config.toml
d_model = 256
n_head = 8
d_mlp = 704
norm = "rmsnorm"
norm_place = "pre"
attn_scale = 0.177
init_std_qkv = 0.0433
init_std_up = 0.0433
warmup_steps = 200
schedule = "wsd"
decay_shape = "linear"
seq_len = 2048
Each number is 128 + 24 x the weight over its row's rms, rounded and kept within 0 to 255. Layers, rows and columns count from 0. Numbers have three digits each. The size before them is the row's rms in percent of the matrix's.

# down: layer 2 MLP down (transposed), 704x256, rms 0.109, rows 670-703, columns 128-191
# gate: layer 2 MLP gate, 704x256, rms 0.128, rows 671-703, columns 128-191
# up: layer 2 MLP up, 704x256, rms 0.126, rows 671-703, columns 128-191
down670 094:112113134114131109176130147177129121114077135154131114140160101141132130139120122098122096142152145148175171130113143127131108138161130127080125141129154157149130102139159115113084140151101101
gate671 100:082134142127131154145152118142143142143134123170131129111137098163131141138129129144093152190164161126095105120126078118162118143116128144158162111120124121096087117092126130089145104150137157
up671 098:151107101138105083122114132103097076144121092099160142146101144145127125111139107145134142119105080138175131116132137134100099104137121139131077161166116162123151115151101114134102166123113068
down671 095:171117111113145100137087144096144079085130115128161126155103126133096144111184137135143142131137084169180123094138167158139143108131113184115106122121149147157146132159113094117093123092109095
gate672 100:113099152124163092136094157145115125086101120117132101179106127107101159104129143128111153115136099095140141158142113132165148140112160143127155165147116134136132078177111132143098146100141116
up672 095:142149098123080137140170126123122127136131110157141145067117143169137113123142101142134118128164117156133104121099157111108113117129113119127120108115126141138085144106136158127133094148081149
down672 092:106111105123113137099150144124134131169117150110160141097103105169110164123099158138128132161135120164114126105118164132117098158131124115119178165101129141093106089110156123111128134136148135
gate673 101:099106140086113123103117082146141097150139122090123134106147152129113156127103125112143154167094078137136099159131135124139105123127159180150139098126149141143182111134104117134114125122099164
up673 102:113155099098134128094113155091099144125125109104140094121121141120136126112144112110090072083122112105118140117114109134140110135122100124150140155111162154101067144160136159158133120109118120
down673 112:123145101123119146118087143102101135133156150134120126123108179139096127121122149072100079132121150132129108119124109125115144091144098136132145107148171113140183110122141095121157141118117127
gate674 087:113103125104133150116142115172166118086129139119117127143126159068143200098099135140132085125152165126080121169114140157110114139131173134134139133115142160158198113103104153122110160135134114
up674 091:121136109129109155155125143124126124143160126138110145115138124117105078152144150093111161142088108118180132144136122112155145125145131131145126118136122113117105134132157104123128107123129165
down674 096:112128152127105133146127130121134178147127120119161137096140127141128105150137132120088161158126087117157122103157105133171123141131164143121146116083134090125101160179082082156143065121135151
gate675 107:126128134137143081145158076113093099073140128147127096170135135136140157168129131145139162119111115146125122158131123114065131116131133141137127133132099138098134145107151151086153073175101114
up675 106:138144128138137113147106162131117154112106110078125115126125133127127168097101102090114109120138117135113119090136107120197193138125111156124124104103133136121129110119128125146109114098118121
down675 107:152141123100134129141094149115089139123108113132156120155114126085118154110105085131146091149114166128147125115105114114130091143156110107129153177107116109155102100107102079137172091154110130
gate676 103:112148114116136150142100129127131120127078108152167120161121151160134085133103160139170124129110133113153110138097189144095136136120129126177096165117108110148154159120122132082105158101121074
up676 102:125119131103129087093138134126133149129164134102134135101138134103146162105134112117081121115145135122098151151167115114190126148149118123098159127126176108117131119128144110136154101159142167
down676 090:096119125126101119123098158086134145096143167109131103136101133147166161127132105173117129118143105134141154157117143136154162138141120166099139142086123099148118168138104102115146137129167136
gate677 095:162122131136117104096132089130117160098113145102131171136141148112135163087142147099118141133147142114129099091157142127134111139100120094125142135174133129136175209117117143126141112124144126
up677 094:139118127120102149111105125109123147194139124112084136159147078114114145108114141112149131138122130141125117104183139114165159166135107175087154129147119079138171170090140156134145110093139138
down677 098:145119120173096150092110136140103136082171094154131140121162151153140158104146115079166119136095079144142097110165162161123141106178067105084147110112152138162125107084132119155120114121135154
gate678 093:100138158138122110123101115133105135127141121138127120172081156161142103114106102099131100149138138089150122098144144159121163102097127126125112152121088093124113094113117124131087087122136113
up678 092:088167184146133147126097114104113128140131115108127100131077154171153095127108149107129105123140153099146089107149117121107135117108111142127116140147102108162071102141113121154111124131147133
down678 097:123121139161121123136183098133102140104115120165103108124126132156126150143157103039125123125107135074169154106142105147106108127106137107147124136120116144160114144155116146148118145168121126
gate679 094:103112099143113135141146131119094165110098090128132145128106089124155121177113117148146101148129123130101124131132170105129107117151119123119160128103118123154129150182120115145119111138120157
up679 095:138120091145111133152116098113124182107091102100161139098127125130159121139111100150136105170156126118104118119074120117140127124101116096108128124104100112121124151152138142160126097097166157
down679 097:164144132145131167176161137130089143125086129137142130135119096145144114173124093128126090131092139137097102147108147102135079099136104090149152158138134113130110130138159131177150096123121147
gate680 100:122140127125157127134117141147147123164084177118147147154164138142141135149136129143085160153122136101087145119157175121154117128088119125129162136143116113103133151135135153129064140156132115
up680 107:134173139157153152124097128157072108127146109122144142128112134118138116137147164100162166093142153148155150127141096095118097144140113141133136103140141124123116147185121113111115121104154122
down680 106:125120118142127113158109140131136123163150157110137125084066128126132116154132126104173130166112143135162132151119125120142172141144156137130123099115150123142124144129114173098120148157148146
gate681 097:140104136095110115103144104115151128128097100136108148156101198143129148119173144133131118130125099080081132158126139122112157112159157105133091101145151161117159133129147121137167133104131132
up681 097:110132101199141111131103151135116136127168104137130101120139091118084113143114105107106152143129149130130132118134088147154103135129114127084125109128127140176105112181121136133086104117159118
down681 096:149098136119144137123134139140146128136155127110131080110138131112113085119138140137104151132112127159129106173110114166181139172090113130091084140127121121158105119160127106086120177094154123
gate682 101:124098102138172115128150134113123154125172123106107125107160120129174151145123098151142116114124178121101138107129129113119182158095136105121144145138142105169166131134134111144051160138132138
up682 105:147095180123137103153123129091161167109136156131166121131119121155160128105098095128147123078168159128155125164095149100119103141147124140131133170130097106124137106127146143118124122140151093
down682 109:130115152104147103141123153128134148124128156129162145107131151118142160124117121086131119105143141111126156150156135101125113131165125142146147144109074102148126147137147133106135177139136113
gate683 093:139127142103143088114064145127114099132118122121152120092087158125099124146129065121113155161152084154108097121104106144128105117111149169127160146216139119148114160126140098135136120129104111
up683 096:139134165149120063154130093142104145160105142136134131129120146140126103139187113098119142170108126139111115069114096114124123159126140156103160104158116144128150165124132084165165115166135139
down683 095:142119150152110085146123137147106148165118154147105118124134107140111155140120099131111160130158123143145143118144130065126106137070136163104122136142148156110147094103143088164155097166165101
gate684 091:103151144089068114138150106143139136089084143142116088098143128107160127111140113119125159060096117104121137092141106110109160094165139132141136131130121119116127139203113149112084131112139120
up684 100:166123134179191142107083165097156100152158126124146181147131116121119137149115119142110125169125143175181141134087143091151146161123108077128125106164121160122109106067164122131194141108135155
down684 095:128132131132169131147103165098153119193165134148155148170115091140108183135121102140132125132111126127145126167089100154160142160096134143121130140131105131134091133100123105096144147120118131
gate685 096:128097111122107106118102150130161105126155127115170130147104127123146089124127128134163076126148147083143101120109163147125122095145080122135130129121109129130129128126140152132136154107081114
up685 102:097113146123114139151116137125115190130129134148116102174134133129111151121136144146106120147122121132136165119081132074119155136123144137151091118150131159085131134161156077129157110145153164
down685 102:092129133080124109126145103118130146120135148141130100146113092128145148140122132119072153119122114139121146110114117147132139112138139180118112096105126146103112128167183071125104154097152152
gate686 097:126164121115136142113105105125132160110106146113121098100140119087132137102082135100102137142130082148151175075108137119135093162118163118137128104118110103128136113172152131082133127146147115
up686 104:120162130106114139111142159101129110104087109162124151177104109157131153125162123119174154126110171115122113161144132115110093134118169190166075076139110113117119170108186114134127131149088116
down686 100:152126138150096123150119167122159146113163145145136148115134108169130160127127128112167117140112144130110112157116178133123142133140165161124103135147154134112147142112092149139120145137118149
gate687 101:150097117142101153135152105133110163128141153188126097145103091170121138090113108135126140096167148147109117108081150097120166172140168152112117112153130170173147088118154112154121132136126131
up687 098:116122161116173106164169146113132115104098121137139118185192128133102141182094159134142124096109118177114141114154155102153132100166123151172119106121126144127166141172108151113139135123131118
down687 101:125128137109117085117113129101139129091160116128095149148142145099156133137122139128115127104104121129130098123132123117115097129123098121129160110083087047122127170130137134054136119139100135
gate688 105:112110128174097109140125149161129106169127139126120109139147134142144099115169113121175180118116146142113126119108127179134136121125130134097114096153146112105130144115103176108139123151101145
up688 107:118118122161147116135147155127103117138096122127125127160155104140150119132118146147146136123098142126138130117137101138107141117126110122100128103151105116099116133128135154131106103130152089
down688 099:152150114171137162112143135138150125120096148144103165141159121126096078113110118104127097117104139134173172155145126137133112125127137103112160174132125113110144131098105133130150094143173122
gate689 100:111112162113130158164151095146147121156147158137109147114119123148123165124149170130134175093132111136094163119074107149107123150125144167164109157128125084150099085132105156164115103109160126
up689 106:146134137151208069095140110102128107102112131136158116154128144126142081132124108120121053115112137156121090119145180110150137119109091131104132087123139147120133159110149100090148139188125113
down689 100:127117084142132124126070179097093108135149139144156070157168153124155140135131078125127122142124152137162102157181149135146172110158100131063139055108156127129130144097105075125139105111097111
gate690 109:161161124174168181117114163139105129128151097093132136136130074187142170113102101140132121142110147138148125140122121129149123113098125129154105081142110143112113089167158153137144122153121118
up690 107:144129114111104158134116149140112138114117103119124138128121083109166163129124087144132176150126102093137113111129146129162085104128128097148143105151152159074136137135129135141132093132142102
down690 110:148157117130124139125140145156101124134099100143155103135138075165136167070111119132101134124110136147138138153109154117141106068091125096114112114127115145132108093158168149140135113171134139
gate691 105:117115126119107089143138089155095118117116102152155143124149152116136118105123132141157141102096069142124133095149124126124149112125114129099112180109151104118153166099092107086107131140129141
up691 100:165137123103124157119134164109130149099122157114079148126116098146116120151133166156127116140163187169096131134109143151135119103136147116147134097109130117119106114156141155140133149150152143
down691 103:126137154111124112114092170125165130137131121091102094116114122125156171150152136096124117130149159139162157136097110142118134165171163154127127082120087109112116100125132114155098133130138113
gate692 106:121135126168141142130136161151111163102131119162101095151148170127135152117123135114101096117130161127160150157126148168078152170139135123143119117084183093128106156161133130112127142133090134
up692 108:105113102124148123159137141077125093161112144173108109082128161121160120111096124192130107150123129151122160130153162169120100126140123138125136119121185125079116122103178174132145084132127093
down692 111:122156127142142128118083161130110094094091140129115124161164175137121136094110118151142102085133125114134131185146197141126155111149044151128144136115129138114096126114154182116158112116139124
gate693 091:114132132162155113129144131102178126180134136129113127164103125099110170154155127139124125107102138080083154109140107152146123146160092105176096123149148115108118137130087107097148144129083176
up693 095:123146111090109131153139114137100117107134126128138104056141173147126111122131132111140115153125113188180128159115119117146129111111189176095126132110120128165140129149188142147104126104155090
down693 090:122102124091106098132131122092096120095149118117155094094164122142108116103130130118117124156147105193149142155115125128101121125103191171067109148115129127103141142144127141118091129107163121
gate694 097:118151115118117156139165085123168132135145152157133171107139117064130089140168146112133146149133141166102146137141128088090107108144131134108135165130084144092108135123169122073136109089127115
up694 093:143160117125150128134175087133176093163119118170154193108134144092157092118169124162166151106120132107123146123145145112092126098167105160087092122140143085114140149125165121104122165102119072
down694 108:143132108101140068168183123137139152166110137181124165076103143117145115110151089104139138118140144127099107128155105114088134107123131162125106163148136091147126172146126119128118135106109118
gate695 102:149110100169177135097120169138116160110158118135073070148153131100118140131131186150087123143103108167133124165116142145128184123128133110119147106118105123127129126092144159125120100133097134
up695 108:141098124178135149055100140111130138159141106121110079126124166118099121102151155105131121112103110170122136140069158138122144120101138127118141119141114124113112127100128140134053106157106150
down695 100:140135151126136106120158139148122147123127176098117138123105112086134115175119133104148157178108115138125140151151096147110113103146125098153117122176125102156153133130114172109118098109131099
gate696 107:127119128147134157116119148136093113128120103095113135118113168136162112162135160115099086114107085127128126099127127148117140123144076111118179165132086103119182154158177146133099125134127129
up696 108:105129095151157151151139112179079105111101085081154119113103130124171127148133108077104116137123086113143095121120133157115140119144104124110130144134111111086144127124170137146126157130097118
down696 101:151111141109135112146152096135131138126116107112117151145158137130116122152134165144132138108106133125150145089139102131121078104128115096095135152150083139143114154142137133118072153102107106
gate697 098:109120137119097158156146130112093138177169162112071171098127144129110134138170106156128108120122141120113135108115159137067134201142147133121131119102128109089140125128124121119144157130144154
up697 100:108105128117124125140155100122099128165125119064103137114151141132094114107139088164144113117142114114107132146083111130116138142128143162108142129124142101109110125108141148127138143140123125
down697 105:098111126135078121159083130139119150132140149106115168097108141126138157090140102160106175113143152096105103149104123121142173152177123121151120103144135149086097078103144108133119131115150143
gate698 100:137117124164090116145102130129124145098132137118077129113105138160167116119158107128109159129157127108156113150132111114148120147193108112160155137105143109134151114116140127140121077162146110
up698 099:121119147093122119124143110134126099144147127093126155133102094126140165156093149140141091137135116095105142114146165099089199102113128167111107095107088105154114146120148081111108120128138159
down698 105:116130122133130086165126131140132123132129141124157113113120116140120164149126173119124195155141138134112124128137156169109113118093134160121145105112121116123151137178135118107097127132138138
gate699 094:134155117112142151141129150129074149099106106124131190099160156128142130111100118142121137126156120120129055102132166108141129095108155135128136153149119110142106133133137157140118106116138126
up699 097:127142121114173133109144119105123076128138118124130152103153145124175157150114161103191124143106102162127140144144103144132191108145120150123141135111165130120062118134168137145138123125163139
down699 095:134098151116158121125145100131150119105138112133070156158171113119165113113092121146120163150106156136119123132111147083135101111134143088212118120119096154154149168112123103128082178141172131
gate700 087:126167091124157140127127144126126100164146100120103117176137127116158103083100125113159120127130064134129112131189170130152140092197080149129176145136158150128109169079120120106127152075168126
up700 087:120112158122096136137105124158121141080113127159185117143119092138132135116140119126128110121140109148104129131091110143152087162079204128109146066116138114118072111102148119096126124096075157
down700 088:130136149157114136127129168138093156099108113109159184175129159141087101141118114148131108114109146145117136127087124079180078148141165150115127083122144112139149132142144119120161113111118115
gate701 102:154150135111119149148108132123135168087141108127129113132120141149120102128095130126113112138109148141108144106137125118098168126142083165137122181165134063199113157128154112133137112087097164
up701 102:105125104121128127131161132126140154156108140124137128085161167132131133147176176072122130128177065147137129157131163139155100163108148131155147130143124175062101099101101142140115123150119119
down701 100:103114121134154104150098134084092105157142164155142118128130133097181153119136145083122120140138102170114114135122143146133099122118182117088124105100147174111142115126128133132125142177099093
gate702 103:145158122131126131123112129121157113151153163067132082176136123155109122175149146161132125142091139111098128109083124133141160158113132138116171066098117129172085114135125091175127112129131162
up702 101:160154107150060130122132135138134114117122127155115113136111139121141163135139161118090149140142090139200137128098103130107110104132117131131093146157122141127129141125104163135130103116167106
down702 107:102099145145156107142119105100096113150153149153121142142137163109108097088094178136159107120170121191099150138121090141149154128123128138171129130166126139165174126115139091138068105150117105
gate703 089:109089129138122161089123077151094125101129122104152137129082131145133153114115066111121134072188102129070118076083147092149132138106152127170130132118154076144138103118107099120163146115117109
up703 095:106125084136107147073089078109120135135100148151132152147148123137149161127129131120135124085135127161107115143111104071110118134140106134105162129097133119152161130138077100140095161101120148
down703 095:129125089148096188121110149104066093121127123158133158129140137131095118119137142125189121111153182159115107122125126105126117145124141118127144140118184130115143130092113105181168151117148149